config = dict(
    n_layer=13,
    d_model=256,
    n_head=8,
    n_kv_head=8,
    head_dim=64,
    d_mlp=832,
    vocab_size=2048,
    activation='swiglu',
    norm='rmsnorm',
    norm_place='pre',
    norm_eps=1e-05,
    positions='rope',
    rope_base=10000.0,
    rope_fraction=1.0,
    qk_norm=False,
    attn_scale=0.125,
    bias='none',
    tie_embeddings=False,
    parallel_block=False,
    init='uniform',
    init_std_qkv=0.0435,
    init_std_o=0.0,
    init_std_up=0.0435,
    init_std_down=0.0,
    optimizer='soap_variant',
    lr=0.0115,
    beta1=0.95,
    beta2=0.98,
    weight_decay=0.055,
    lr_head=0.00359,
    grad_clip=1.0,
    warmup_steps=200,
    schedule='wsd',
    decay_fraction=1.0,
    decay_shape='linear',
    final_lr_fraction=0.1,
    batch_tokens=262144,
    seq_len=256,
    doc_mask=False,
    train_tokens=547900000,
    steps=2091,
    dataset='wikipedia_en',
)
Each number is 500 + 40 x the weight over the matrix's rms, rounded and kept within 0 to 999. Layers, rows and columns count from 0. Numbers have three digits each.

# layer 4 attention query, 512x256, rms 0.165, rows 198-255, columns 64-127
596497494492505540528495422448535496518473499560493443496533499469449412542549518500498554500508481496515497537487483432507518461536492532436452499479494527505519530514494469485508540476523468
384525449508478507453435461458503490529504493479478532413447526481494484522428432524516542471490462525406507460531524466461460529535493493472484506470454492497480510465430526496470465488487529
503472520447514516581490499508474503539548458467481455467511454534458527566475494447471552473545420470548528483508582463458511490536462475511515471440543441407531508528540484524532517461586431
446469506421515529478495460481505451487428439516500539529472559488532490470490529517490495522526505505510506487486484500439542530548519527439530503529468475502501460496515513491520512498436470
585487472536502415507478493459481504479545521466499497409534437461522477443468487562528496558500430535414448503493584504428461506524527470460542541470471452445537449537514523458465509539503478
520501542490440496529533504607433482458565485463535473466530501508527558579468490479513492449487453451452551475478512437420489528466476501561464493524538512501438528499496517480531511475517503
498478466553460449456463470474538459509511500486493446542538562487482520529547493481488553438492465517480500475470516516446427466540573447453520468512441491501466475492437468597528536483439508
473559440477501450565460470568474543495489411503478469485460515509538567555499522454443488500454546471460544490524573474448457519429502519512483517519469500538513433489572545515461474515551444
555499514489546432516557516548487522502542512465540531440569512447516492519547433515448606529525442473509514519505449574515519485474456500504475492506496490529466507493542452471486557486542445
545490449471500452495464458503513463562455520532480512487488482488605471523482474495500555561535525441490530446431510514502522517409468494475484430477459555540460465494466435473527461569519453
484552466497547509570507525507462472498478488507507550484464537488527585452525455455525463464515543490505505487531495472533470505512508497492471523454569502526515509515510535555509443498505509
505555514528531521445483552525481523504439507497548464576469569539554455504493501531532523539441473535506446513535506536515461546498533468484470422479487472454469520460514559430549424489554490
440483527550554455445528598433562436537541445500548527489497483479527427548496472539529478503479511581515507525498479527546537504495490534576529474455492501490513569518571463549562467415421518
519526500540537550453484514466520516442489512451595458496484429477506530551383558458531453488537541488441423443564501535505584427507495490546436457497495499459461476500402484462496469564526509
447518553511543477451523568553530552525502466451465568535553475526544532463474557410548396438495482509483487492460458477465518523546465542537469516526509448458547463482434501513488524503517437
544571483517476479503511425465499499448527454475490458512481529545556579524516526550487521511554433458495520512529505421494434498499556453535507437509490482473593509483495488520446554458438555
530477476467517478433519449486458552429528508485533437506496552506446469478486528527488525477508594537495441517536508457459429456472438503495491532483534487494490553487374530484512397506575490
490484540499549535529428501436461527561474531526473514424542466459514553461455467437451494515487443450535514489541443489488453506548531499440448464563547403483474486524493546511551484488535501
445579554420446448482536587524539467503570538484496468512530531498471490531510474505537450396569571455514577523469490513514467555530404469531534434531544525569489510496517536442489521435478472
503499499469496479491472477462473535481469495521504443576512590475571524553455501506468450496503503551434478516566480456504467457464477459477431524455474484508522529460541495483496493593448465
438464459466555505513554590490510561462583474494396460485515554532550495450469474534441463532490472506553526453494581450509546554473467536507477534552474515439486504505507526528525497459550418
499513495541504513514520463527503549453499505469470464596548513491600558576500487483442411514555465481511504560571507528550467498465539490438429545495480535509508536444484568530545507483587501
510472504517506482498568454494489527485536585466503476438468486515498460467490466505479587561550445496553491594508510552487456493503528515503494518464494527542572495492444507516491492553468454
506497571545505481513551522444476531532486530606487509494485484460508473505548422513513528582428543543549494558460425468497524505522514539522483517575493526565416565445504476476558446478532560
503472453449468486506470510528475531502506540526548536549494490487428440421439542511518566523517556519530477513400552461548495427479540474531540467470543554502509473487532516481513501519442513
425492487551576484458487490508532512455443501510538478532528539436504474441533516550440507497554450497469544441470537486445472498443426469489526552553520486500508528511544427550497465531545472
482546474454485473488447442476521517529478541521444481513567514524550526467476456472531485493535495490476463533456497448448560515450476533471544505465511538533520469520503503500517518580525474
418553510509513454495494447467512468463521560452554496547540486500579547500501471520467492407553551508468529455454501524499518516488529484454532493472480508508496538491487506503524477475533511
495462527511497495531498491525522507508474431486538488478504462500455517557531536511557455518498493448470545506527529569481482521542555504477516522502462491514504451458542511581487535569487554
541505480507525500511481539559474510445474505512538539514450480493462553517514522487513440552443561496530442503475492530475471508533513524528514533495569456496449441508506493473494499547502559
476487513493474514486516500489482555491514472555595492497489494511550482492468530438468453559452573480457498551512469541517473562543557540561539486491484543469502495525457489516470478475467534
539514504468518546535515429467555509486475448459520519524540503537579541494515513517524481527533469511477481492617543476529570464483533475519475506440512468416556501511472463561499560497532451
507493483501545527468444499529471524496485504540496499527467546553447573504570503429513505481478512469547534525508553481498548539542509494483507530496503524503465515482518521491515538524444487
514506516511513518524483473558497542544518505549432451474524470532475495564553434498484460488529506534510540510441500579539513504540474486530497510585504496503526430522494561516504455478490483
484459491368471470464482553550453481440599564487514531499457474451502469551459496497480514535487537496537494469556469471510458603448464532477521493522500513536491505456511537518489446568473570
586562534507543429484579589504459478508572512524479518445474511495488412543427414496449525498498494522471485497582544418453493425495474503456492512457532466459448562494524481487500539522554530
473456497543468472498528503522469477515565499494572521503446479530470447505499480467503478531506507480486401435420526517461516544498454506458433462473509482484577477532511493537502498517504516
504425477480426432517493444482467494524557531479513531464515530478482511424556545509549559539549528478513534514539462480463518502519478535545549479520495464549483472500495514471529558532420474
441485535464545489484503507482506494494495493497491508526525530541492462599448474497607493455551452497501456505539543518497512493476489585492518468497509569507518513468553486497525490497539393
528461552483480521463532545575578502476488536490536517569498506511518476522466557554479487501484555541467497431477467481525520528544438413505457486540457520536451425509483457439491485535434440
477480442509529490447528503513501417420551486478499479481526503507493546561513551537480530552478532554508461504420491560536459489395498598516508519456536482532496501498473540482516545527525442
547449496457480511488494522462415439488536561508478438547432462508520528446518418474540506576562498484462588513467431491520508482485522508460508452525492479479492485533489508564539489520567500
414429488507406494507444495467491533496503529565545560496482534494478570445518526520508469458471522525461550450461534495531492543410496487475506548590530552544534496520491523475583468473442517
507514544495515460544458417464484522475512456463552511472532501467483503533365513534473553493518436410544477457521444481572524532468469476526498461424452532520517494415455456511478515487459523
504536465485529489508535508503441531425568442507519483502485505555539508550505483456517529508522597507437533438505434491527469472496543476549489449487512497493449470404547452496559487515447491
507500464413498519532457425499528541565496500468524533494540480539517504495474514465494486570470457494497485508502432476509471583445514454494503491415481467494559467368504594528561453552489549
592463478480521490519531529511532448515530546493540551530451466524485521474467482537491499504500496522491454483465434481468478518459507519461501544516530534466500492508502585464518508451447504
530514538516469501546487442501544484564494546524466489454442480458478553494465535481527447467459423467559528497563525519491491480518549441396506529537524449508498547463498572503460489542507442
556499469460510539477533530549544514534540546508572487530499524478595493533504495443495508538503519438486475535428522508504504525441494523558556446468525486562482525533483468513541546543618503
510483476471556459482554415458548467493484448476496481444524465464528465557594516508435456478543466496485480562498628531589553542554525477604470513532508504467496493443569520467457464488506476
457485481457483510540481529483497485476494503500531519460519478493505473440472532532451450493474520504492529472450531519485422528547482456532506483483498465477450455515480473576473534453501507
527491502535497507522574523449485474477549493484540553468489479529474471571508513436502485510520549514543507472509512502471556521547512452478437543515559492515543484458507491569527488488507483
500541569475507503458476492492424501522462536465481562526530474486494539522458445482514428535535528559494507472498402428545502448567548463456517538504502492506484498455476547479505516429468549
502450551502528495464493449496489547485516540426555539491526541499477524470516519560522514519493483560545577535478478473459533565547505563435479472499502520546511468509416522484514470548460475
550493529510513490539490454510524416501526510490464511526488473462531580458480429494502529429440529479516459493472510521445531409517491544513516593464508526467534631529449442438523551445553489
489564501492494471437507544437499590484503504553566475533511524497465478530487527475519454509429432505525522495444536469543462491516508549504509430459588472532498427496495467441467533540548502
475507389533498495462531461514536515490543487565434496512482417445487496491468505515522457531494485494540450456539505481529513510461534456499465524480454572531412497484519542474523488553523498
504569497439520439458432506526519499537549443525505491533501482544558493514469466518454485511469496502512522492472475545468528521536453432426516491459497418472613461496574524529482546484477499
# layer 4 attention key, 512x256, rms 0.167, rows 198-255, columns 64-127
489485472542500411503518477537472499500499552526478542552511494497451514469476446541576492564510501497517474486538547444489477467505471507480508468546478516521429522522482510499467439514470535
493498506435505484565490468554500475444503494533554467510597471482509465538508518480446515430483538593543507492494509509494509456444470468446520501421527415480535502468462396533472445504509451
569520548590447464611489491451500506496530475527469561608559508497474490503567483513555497505465513500468519450480505471511495463511579522519461521490517500474534427528448479458516487455497501
472476456503446553507424566488521489537488542477458506526479512426513391496503471489505481481503519411479477496498551469502504466497475583463511529476565515474579483454455495501495497517531465
599476443490567466523527424540457549484465552473479520554491368584408547590563440464569492464456533460548481520452474493499509454483477484532425508471556425514383522496550527506494489504481465
536514554498506530550391559484487494467483436555528492560597496535467494435533508527495527500526502494480480476519560493417505435467552513521460484518483478546535482544530410526565495465477459
498509502514448460428411449538427555490573469465451474520485539498465480473539502511476416568461474558499489478564536463483508491487490484502553520507486503453492526556484460470463505516484571
555434469566507524548519483462503530428456501505516433466548560501534478547516466491478418516447583503478524558512455501491472405516565509463457553483474466488534485568449526550535555392498454
483479475478462517572433512545518524555526549496465546517552505493496605504494512478519462444504511501500509474429526509467532491557508456517467515554564504462519505479471524461510541491548488
503521519457508453508483544482470455443463507495451522574541574512470532501499450532475502512478550495542505509537492538425499469505523584521500511492520450539503512491563519493537498546515497
551491495522580497535464550500502514462522454579541495579528521583501560486530517479467448515500565450495509438514443518491413555461538422493520460535486447456463497556532532493506516540518463
495519492589465505545566453473521467506429563530501495378523500524456542506531471455556534483573531474498502501490478501557503528458479532480526493542508479497505488533508422475494553477514523
498516532453525463537491522414429455528463461429507457571484499535517518504498545524496484522465488533553516454524399503515486505477488457488537501507484518514410519478551573424521437480581460
508493520484584533519510553462525517547548495543526517473449545485453485488486491415438542521490514486534516432543459512480508547534548516477535448515471462541493443535464452546496579438509544
466507514506508469483560525457414568504574482515515441515424467453430560498439560562424584506552491488518499509526510506543576412441500517557473479476489515551433527548484532493542486525473500
439498410524513498494475472452525527444501462542432465477485491502442580485464473584524465476433481503435473505534461544528471475531538501426537468534444409476525521504562477595552515481473425
469435489495526481456444564538495536537460554503570497513515551565555510483458503519526426540482464528528590516502497505517583490441457470409529546466495505505495489544479555513495510505529551
492444521491487479534422478486390477500461485531436471543466498507482505586433562434529525473527519463413471478532424462453467541539436474547543497518475563444503548506515499496479479483455444
529469480493486451537515477554473421496523452483463439464540492551461500487455519500540542458522541477476540547448508480406541458452453552509535501512545515546536496437508507484541503523504415
498522530455490480524539494488504500442560504529525472505507495479466494480524504542433571548449566522410446506508485568429513486547578427496498454563499424510516483561441453465508571433445530
448579472585542493477494474567517544541559581563462579441464480559584525480448462549515540495467441475511458477572468512552510536542505529447489437445482443499531455477442504489520483507463449
528486491490535470498555506463536466548486575537490472525542513457488491509485479462430492443520511514449460515422444474450434416524513500487509521552508433490487476536533485457484599511545519
519483492432516578486455506484536501531439551430464545449499501511478571478516486476426434442555494491470541483452577461489442474508518481416459486497470520551533455522486535556500475540551562
458548476535538538552542499495582547598508452579506458523503500527471432486514523451539477509489493459510496472471542525530566506488521417464485482389546482510429476503524414548428522515450572
518557492438485488540602444483461510506526455465512488458482513519601452544506516456501458517546576466476482531495519505515517512487478416460494459505512571501513459444505580463529458508427613
545464485487435454459471543494542558477515533535450472492527522524486475469435510561455550450540576529441547498475414485542534531488508485524392439501473449449492568454548527499573485557475609
522483505523516554493556514420455493470507454481495491556512467525450522485498516508517493518470534460467453480509477492540516560532466517507467540458496564451466524488485458532494510522501505
456528487474527551518511486529473482513511500535515554525485483550516491545551486461482508459469532441496520469465471478503462473537452517535507507486507524531509501511555492468498515495508530
507516514523545479406527508458510495484520516495496549552496506484503514486458483563526481494518512489521434512473547548541485520550513505561469519445533518514519509477491513478469524502492519
506488488571496489482526438498502495435482540499504501466465460531511552465496487516479510500529507532478535501496517500517496475514523492474455492489501520528518484509490476517503551496535498
465526518487475520557501507558529498543523481476491492497532487503475536503510506442492477513432496439498572518529580464549485492468547449491521448513551487478566504487420495573497514510448446
419470536534506436505544525515446466556546508474417498480480455432492482528497475518488472490447517464512482468468510493450488485529538492486467496509526480482565457524528535504463474505521562
494484520566504548455485546469507485472509459478497532479497520490529427447500492572479489461578522476482482489445497515498513534558501474511489516474442480494477474459481472497513547475580487
494462514482513519538498486443551486518529474479550521575565481488472541472464463534510490537527554491492449520510501470523502501509436524478533429508455465517496501445544444455493478501514463
517489532520535465488516519507522499504466500518481500482548538567527464479473500493510551506485459513525514451479518480515470466557546425491436526522423542467488458540477492530491524475524451
553508506505593524541546429541485513489482539506448491457470501506477426584454456474488457519504471466481471524438448408487504454511469524486538531503547559565466493460456575508525378547505594
497498509473564513519601519476535497440470481454436458469545468510546478471434529493546477455492603516539540492501521464542458495569530489470486581475524512492504524508396528590395581466546531
504474495422551565463433487500503528447489485563502492542547541535513595537430539570537510452481533487528510505489497518532472493529512425469532512493420503459451446494497520522538528515547471
542508479507507500494469473449500477551476502494448475466490440564480507490530475435492488552490512492481565591444511474528412505466503466524508519462534455490456530483525553531524540456510599
511520490448493542497552515528494548484516500538567496474474539488481564460472425499519593502485442467509452425544486499482527475489527542500475529515495457494487480468561498496488548509512519
491535585477421471479611467498500481497533513512485507511431549462495508505464488601455589471475513558453545517442511536514525615490495506511517567396493559478504473432478534471489553460545487
507586561485496545500510471523532523430455568497454520458509487492540468429439495486551516553557534481472542461485479473482510448487463520524555476529532469475480464474477522490497589512411455
480480502513414471545527508520532457499508510488517508399437512551496500488546471496475481524460462549510595492528467518599527440516521463479489524536498468535502480466459495503432434444507571
519494479479511552599501477471517541499447508543497491549534512550507544483574433492518456457591512484481434571477529521449473528484501531566473498499427533478492450504474500515508475485483439
529572504499529494538507489462427440445445460473515566529486478524550520562508494503506540485494488526504532430482497525504437460490479437521427450509544512416536483523454510562411529508518488
532535500571419506564628494483518518553481533535528465576569560596480488554521497431518478583442522553452434543529571453542543515461517518497482470501470617525514482497415481592504507491481478
462500449486534506515538528476475477534507482452572476507467504480524472513475448480544511482437573481501537454536453557540571540466501451496475483473464475472425535506503393536488388529498500
593569498473419514498431491511500555510505426462487494582475569414506531528500552453466606471521539431457552480453511462564548484581495419513540558460478444477489467560512523485585499479485524
493468500504531430461539476465482516471452575457470488560463501480516494509495508518514584464518552469470570583518433621460470455516489534454536456524472524521464516558562546535458532535487529
498501520536534446494499458468469495559440488498446441565532471439531579436530497519521499514553559531437496524521436488514540516465507480417419585482473415504487548543588544429559506458493505
549560564491542491485478468548517522513427499494453500483452475549485491501485526510446536521488475468459517516527547465485543561520498442476544531578469467449469468448518448488566455472529444
462571435506464516553437487439530430437482425468477509458457485515540456521578519524498537468479432546572484462504532480561572498512492493550537491495463527500505494465532505525482542512538538
504567533506543510478510543506540487541527471509556552546569513495432505469502524519513478465566492609484488475471439584490486524492462494528505486515481505497467543548569538468409504437552531
434472465576518508439513520493507539490523531578499526421498503477507527437508498482486481452526508588486444469468514479518562495564435471466566497497488525555489501480504491513561479462553452
521484558491533578541467433480424502461502524538499385482456577506468551543471510532510524537488442459533482532482475486453446541474465497437499417484464493531507517481476538491449437432548431
489477602467489453542519539519485482554500495527509476531529420526494481517458504491451524555439511504444492518476469503505483504514576528459544488493497547475525562500537402533472480524481544
506560489449497487479540516518500552529506497480532449509526488554483460485469456426519520563440443510497551508559375565498515481489497522465487489460398401546509524511550522476508557470506498
426508477472562503500554437524544481531437544525470527470467516482489501621492526449517551548429525463483475515481483453446450524531558516472552395468478505525450549512514494537532497497515470
# layer 4 attention value, 512x256, rms 0.164, rows 192-240, columns 64-127
497492546477565511471437518449509458510629514508527502548456533500495508465523511504534520455468492501522463530532492489566525475484590499545521471530517537527495471519497532535492509499559572
525502493540550546505538556487473510475474424543500453562536476481481469482522494523509469456454511490510545491521488470527456496569444486473499530491448517430530502512485515552540516501452509
455486557473453407434504518520481484503482495488426522471490514455497506495545534470495501425472538461491511527520452519550576484496525430506486530465473523459524478447554509492538523528474511
530555477442540448469528456613451566520532473535451466562537482468461527521497559487500484522553508545533424412524491522497420514433454579500487427522554438471413464534525552501509486548603439
525460509444485435491456457420442434562562509518500504469466536471495540499567494504483474494494525550501602514452506479551446477492504463463441558529456495517526502496405471540487540546477495
445513482518485501481523528568404486556496483509573487489529494474516472486528478439542490431518526469431471477516441513446469518423534461433567495491441577576522513497491488410520536474473454
511462481571500548446514490482519539501515579543501506495464495508468613498558508465469455509504398485550509465432446523472509538519463542484555557516498460549451516508467482515461519528459497
553449488446429410533512536473535532464481448557483542480500528445491468419501510582514501474542540536549565541459490563516502475538537445525564463481537411487524514467526508511440520470433553
436512564447467503505491530497544492493395516436506541500447396480391430533507450485522472483539446490491497488495422529487541508555522567415461487563544479497518501479506429494487494481447525
485418536511546481496480464438447482500515480566537491520471498472514471575431539584528499549414535436447491553484442492505565504448512512459502512466554515513540451455484545556487440539463593
551515464542477587605475481450551462484517482512489546456533603504559551479533522513502501507523440471502513557464516498475555445466485546490535518458514467525502473481414456536514484566517447
499481521545468481543500535474536438507501485469411465497524551583529534518490529565454501486509464516525513581489491532560486488461439488517474565507421528430568492519534439490525477475533457
515548509499525466504472467510423559523461440488526507563518500478528471544555546490457537559554535478463531489513527489522523520545501450511455548477555527584414496473438491525522478484465548
503475494513455519482486601560433503548478549461611547544525532472539501464513448507404559483457509490511577447558559431521532484473563508451491532510460529484493475488493516427542475470522455
516487473552495502536406487451482540509516460519434490519526505481535522520644497569497479537489462469489555504517579495524475525552524484556527507513535583473569492495523484506450498511493590
523539533539496490459482534484521474521439472518575478483504490473543485497510560560536488560530469503557407516540453489466434530565550599469538468480482512534428481562531480494525509478512496
455552525530490460447481553517471552419503492492541575495500546494559524561507529499504512541494549523551472491493493464530506541464464499469494512520489502472455518429489528473421458445484543
434558508464507497456515593524483571522520464526532518514468495555564561517517443456391488454530464434531435537456490536471506497472515472484524488523481502523484496498518479522518505522515506
506477490507500522548482480500522508552554540489469456507513584483528476490492496543475532552484516518465506527559564464498538544560489535548458470535546479536560542557505459450471457522465518
486352528475479453541515479486504536482536457439505544500487500527508532346530487519554447512494448532537519570480554528508465490440565464465490483416503554506478432539435537494540535494551523
524475558436534500514587470536471615546555510561456564490530469488504557521474554467482509495534493505465444549526467547409441605470493519560494430506547501487508510580577538468490550539438523
490508545464449530522519544501513501485556514497449485454443466527487523447489511460496541504539453466498563455508433541549472513516491500469505508494480470519471517500449507631473527533458532
487442472460502467495516538497475516516449499549541532510469504505500516397513478493520477551497559541562426542533525508519529504512527491492475544479489587520516478462461425576546496545522384
506554517490534508502476502516519445475479458491532552529509525493456443487550443490478432514503459476555549564515473514508474508572467531592530502517486505494459471568520527607556507456456456
484447457554600472534573441526499527465530460528550419540448552508431535505447525504504555495494482545458528475439470517584526522516516455465565455476513531487444564457487493428446462460531513
486485529523546513465490458524492468519505516473504542503510449509526557500456461491487480442544466480506544503530468468531512464456531502445482488507444447456517519491528486534506470529480486
445495508478590482449515523457523492438555436482515449545584469402519472440557506447537465443543523538485503594410485505449477464534414504501515534420519491557534455479464501477468530466596453
465463471490462461553497475482470516471455494560524482492467538534489516518480468573424441498535520505516526514492513502538518452523529529485472540489618560454578447517526498559508546503445505
568467520518568484509493504458577531481523551481445530456490500531459499531522481477532485499498507581556495505494577481498535487469494472532524487504519489510455571543517534508560506537491528
503534487492564437499471558439501493543534495530524454405548460508507520543462452509518543447463498524549474495470446550533564510486494458500510513465518527466480505513480475495520502553458517
530481474481517496532532519544456518521475515481466541505482527552450445558508490514445471483456485491510488480535529516475513471552501394515494490527486482484580490533489441443470438501505493
575522529503523454471497527437502570506494532527502499500495540570520480514503531486442490459464498500488528527486454482442556573498543498543537515556483464481490476515490474483512462426491505
494494545497463498458555483495494521534526499464516487521440486490512507503495545519459570494444552556601450450433512484467451509543522519443476487489479476461430520498526460471504556416575431
474497486532457450522571492496529464469477512541505535463495505539485523570515520521435457529508545522435461491484583491539465478516432504482531503505532538532451454516543506495504520454486501
563510499514539493536561476525490435554479528501440463498506527479590484456462458538523428536509500457477521425466501502514530508531495572498543483490445482509553517500451489459466541472512528
470525557548519534524507452512519522515505530420582510484520497474491533511515552523436492492506513512519481495565465532530468466454464530490506488541444570430451485514517480526516516569491519
513512566471530528494471488455418432553488514491509553544450501500518411519438509494523558490410508480436542512538443447495509498587498467465544512497464446464531540471481453480454449449527555
485487436456470597479483523505505541586468504504528504482518520537524477486499514485542470567519457554452477500516526521471558547522580488525450430536481490547464495503450501499504546439494539
458537518498541445447545521520494501484502480509548475539529441514476447530540545544502489450507483563541484472437449490522491422509451523460459510521528488538452503563562580491528495584579371
534470566486502513442490521523514542495505514512528516449482464465565496490449518612427528482494463487519510463502490554560488553504553535580489494478455523480502498478475501571513501488466459
564489498481503463519540479563521521523473579537548549510499470537431462571443469495530515490478481454467496426484422463496562468582541430513498538497539472546516459486462557547489547495530560
537411490483507501541537470437464543488481538545456508546527536492518461505548538494529443552535530491565488555487495491493526439453461497503446531469533463523457455483530484510474525500568514
451475483476482410444481481495513486518477500491439429421475479510500524558488553535494503452497476507481486521480484496477494482486553547418499482443483572540458559514543534484545451510530421
498498418482565512525482496505540494526509497526459486509512521514523496443493494550517438535527486500579487461547497514536513506500476551510443515500549469461520528506497565525437433510537464
443495506506440506512487527513458438537527532455513518525536486487506497488485578459514530451587558531523478526580484522531518499541497574510435428520447479442485438501553554513518472509533517
527507508523519593521522501450542536523472477571441495486455544510472437507513546608418516543517423581511548450402506508474465526518539498479499511497528559541477547503522453538478511485450556
449470487448507478508391480504516465394543462577533500437519498444475489445540505475469510493503478519548521564538449538477481473581506422453493528533455489526525497526483479491496473518486483
457483540468481488498449492474510444504568547472469581515525527489528563413462486468507517514483555505553527552516556427478551473509483514497529487437522540531495486540447530489516468464501474
441581594403570520508500452520490494471521415460493459558602553500507454464542513542492472487519519442511450490491478514411425531503509535554475531485521550481516468588485470517492523546510493
# layer 4 attention output (transposed), 512x256, rms 0.145, rows 192-240, columns 64-127
491539504572427493452507514566467493543574507526524457510479465480488496633484512483489509467551511482485508491548465562514564538501498471502487526476430543483525509519549520575442458494480489
450514536520519441531504542557503485517514481406553442466557494493553438594439437546547500527558489524495474472534499505512544469479523439520451427481458409507491460528508539526542474468543547
518544581527548509455522515466475466570544472501491442466494475478457521523506468495505491506489557566455475481532503496491439508460464560499472541507526485530491528595485519479436461519524472
474488524505573446499475547459510531449416531492551547439519547524482462481449467476466536520481411412480491509606518516565572548463419505488533584558511550522499449511526509514487394438443505
530526468521469571473448555550517529475558524528464507438493535495501514510504597468524513454468465497576451550538471532456537518446583426509525494550501500562524562546549484465532599492532465
496552539421508567448517489476503525523510533430507514563431531495529441443514554447506482479532513533533506434422535425473537525498495480424541484512509553525511536496534383440527495538508442
516526471500499549511553541498532408492487561549456496498493527467415522462488511501561525493522499517395478536532478474480471500510556490511563492472547463413465479467524520536514575465417561
526498477519566477502484536520497523459483503517483551534468522537507516501572526564462505607502515489509463485432432527543489426542528477503438532524473458478467497502421479518446444495485554
504539470443497527514501463471499551523516507497498544571553509530512452439477491535483497584518486488579489534545516443474494511520602444569472479503432490494501525586503489556432457464532520
481533544394514515487463457498447486438497458471453470504550533456507466529509414496513519449479461448545468456551519483473523491601505516443546496524497497473521482494516535500509512479505514
465509481482468518459538515460484478476536544507585413543517469470526499530579497513492474451513538514556492486557497512477476488536529548515550431526473539448495464468461502506421479469533518
564564494533513412472450478485453468513498413508486535487481462446510375461477534513551549503525481483473464375470520471461534456451464515488463497494478531487536497505521449553515514500514520
397484510417528440588456467494493403517437456521471450451515501439532562479428462494528490516468457459498455548459472493519516527435600488584527503510458404514471544493533520475536534455546481
477488472479499430572434444386481494513517498608485451550500504558495521474506501477496523518435456496521447406461448518485542524465388463572512585469506492474507485596483486487507558472420530
526503569498556447566516495482463474466548480495512456474522456504487558541494446467542449530570477496492533529462494550485481496475514510534487467412480509457493465507537506467448501461554424
499607445456571495580495402600480447505485493421410524523515466430530555561507474504419464521474485432444537569565496519517497475571450461483495543571560464433503504501470474493564410486538480
498484531441480486526435474526451491474519446507467535536522471461498454446477496540446480490485462456470454505438512525541483530484443525553583499491488503467597516542538552504587475524465534
555558521496532458442468491486538477517472514494510516440521477462429487523514501485476506431504492516454506555533522513519478487596477509478530447513500488526545442481482460494456461550507483
430499464488516500513516549472470512479530487532494491544519428513572565477463505520448526479412485468504500523468504505441430482520482575559549520506470576472407443468523458539544562515527504
542519510556442448529537484520503486567499532567529424497505494483422537536608581459504525509519419519484534508530482464513438535551542441445551501509455472487462607510461480493476496514487447
481586544477459587555532496506447516549503525542505524478504556522509490432502468462455489533485472493557561513522513490552512546511541510503476464473556481529528490409509505495504474465510495
451565493495463488469490502531462482519545515524522417507471564517530468484552495501478480523499480478523478535474518495566508480451509459480471532482483507474460523586491562480534437528517516
483500487562422519526510443555541448468461559508464504465446514481498448578546565503508513438560547462491496550496482528490474560452468514477474450546496476428428503475481523534513557536532558
604557472502474525452558459435526497437563487544594526466494471497442527516495464473530505524654514519457467504534467462516509442493470503529491519453490515521509488462465500467523478507504496
529456579499547492428540505512474437510524409440502512545539534488528508445466495548470435561430466460571486467524525478421537470493452559490493480520559457515446543442517443485433483538493519
591535500507497550501505534556510538592465504473468496552542426517384487527513508520488494513523489511505548565538514480490552513582498462460427546523545501512505578525466498479488513501517519
477524521503503498538494548497452514490504467475490580552546543534488464489517523441548476476525561477559471551470476566516462534474469507540484448412508543486453524445511558442496508496466532
555469482463442496480478434497538609469464560517448489553445428463516502509520494511549443528510499495506481468533497549533538532448448407477494460553441441476429508506490514518615516504609450
494512522523511523491527475532494507569495542503527523466495481495562457423533583473496478539499500501442491459498436435474450500527551529472521479513426526535513471506442491518483548459505451
566454544509462466428540473485448457524537608449479522497457535444546492488462617496527524498500533437508444521461501532477511556422493536474560484495507485467494463566466499507485519491530525
480543540402517475454412543511513494525469477551503476513592439534471501521561481539472533492495501454505603535529414425475527501466451516506491498473513493519496515502479476504549527522476510
487525458514503523487439448474449510489560468513452494426449483419505533504383540480477486504522518515554492485442515511539512547495448529521464441513515569444501473507442579432579459561402527
552474498516522464533458491510448445517539500540539521450490566434519541510534529462436490518443454480506437512544508503414510541479479479463451594486481469556490469488484452451544493487476524
493524456479527508433478479397451549440459411500437506538521519520494518416447513515507499564473521498471545427468523557471480503515605534494458475471456513543518557502511503532585426466490540
466464491483517540503510533515552474534477535507498541507487529513473483469465489493550532531462512518539479530483535538485511519510482571494523505522523468505426563524522555528470533478494522
513467455445551470492542500443470438510475523434488506496477580470533527491412478556500556525488515483502514496577420549533506570562530431522553536597470509451582471573514536591573492515411499
488369483422544503450517437502438488476452449490504542495586537449489519543461512520451493458496481563542528518512594504484457495491466533551384546512488532523496423533485467468515495485504480
469509544496465561503497460423465475528511521576523494509538486525526503465491492505468557450447435473455526518542433533453401538484494474553497488500456564473493504370469442598529514484494490
563525416496453490466504480482540560486483512521482513483498572513509539462497562446425508495510489501500452552535496492547481595561463522474534447516482564499490505506524434525513509470439495
432448472514482496501416403507435524483431575460504492522511480507428523524533519537451520511507457563528460525490549547508588511534500516435508460533419474450505503467456493545514506504463539
487495524482508563422453499471457520478441524542509488463536428482501522451521453517424460503499522595524512525530503557535459514463531481440513462505445470516577448562496480446466515436530493
555565531474446528566543499528517442467501491522467453521551486495532533501570471567541504518440511452534540509488483514575448513483478569495463502503492495480537511449539505469446472417472474
502503472523512412465493460508532453552526478404571482503472537411512530465495507486518445479454535546530460487477506472485453570574452515457523536546546546510512564432479507543561467524522539
480482547448477464530537516472556469459592490466435500462462532540456444544576523534478476424496434474589505525567565501623479468467476531540504418458499476490506480496531491519511419447504509
544531518505477530528532509494521505508475509438459488500552518469509495513523484519529491482424496485499509516486583473547506500477464491447507463464444516482527532446445419542460457518459491
515565440525554474462507516590402535483487531447588533493478450507510543507473476467513512475540502470491375555537482506462474483530510435505532444512532515495544483443445560480500528466446550
531511585582494485435563539511510498497533476485545529540529492503533503477536480503451459480577480527505461559503449433481515465460498491466541485513494511451521535524522487554477535556468517
460442501453419489526570549529403507499543560519515503516449490528444509512592469528520498507438577435552511412426494511497474493488482533501493546520491522490490518564475473439512488478502517
481503491501473490569401510523493510450506577457395427501529519575417413496513448478545416528517563488503503583608454529545555520519485499536443531484555522470492457493487517506502468511555502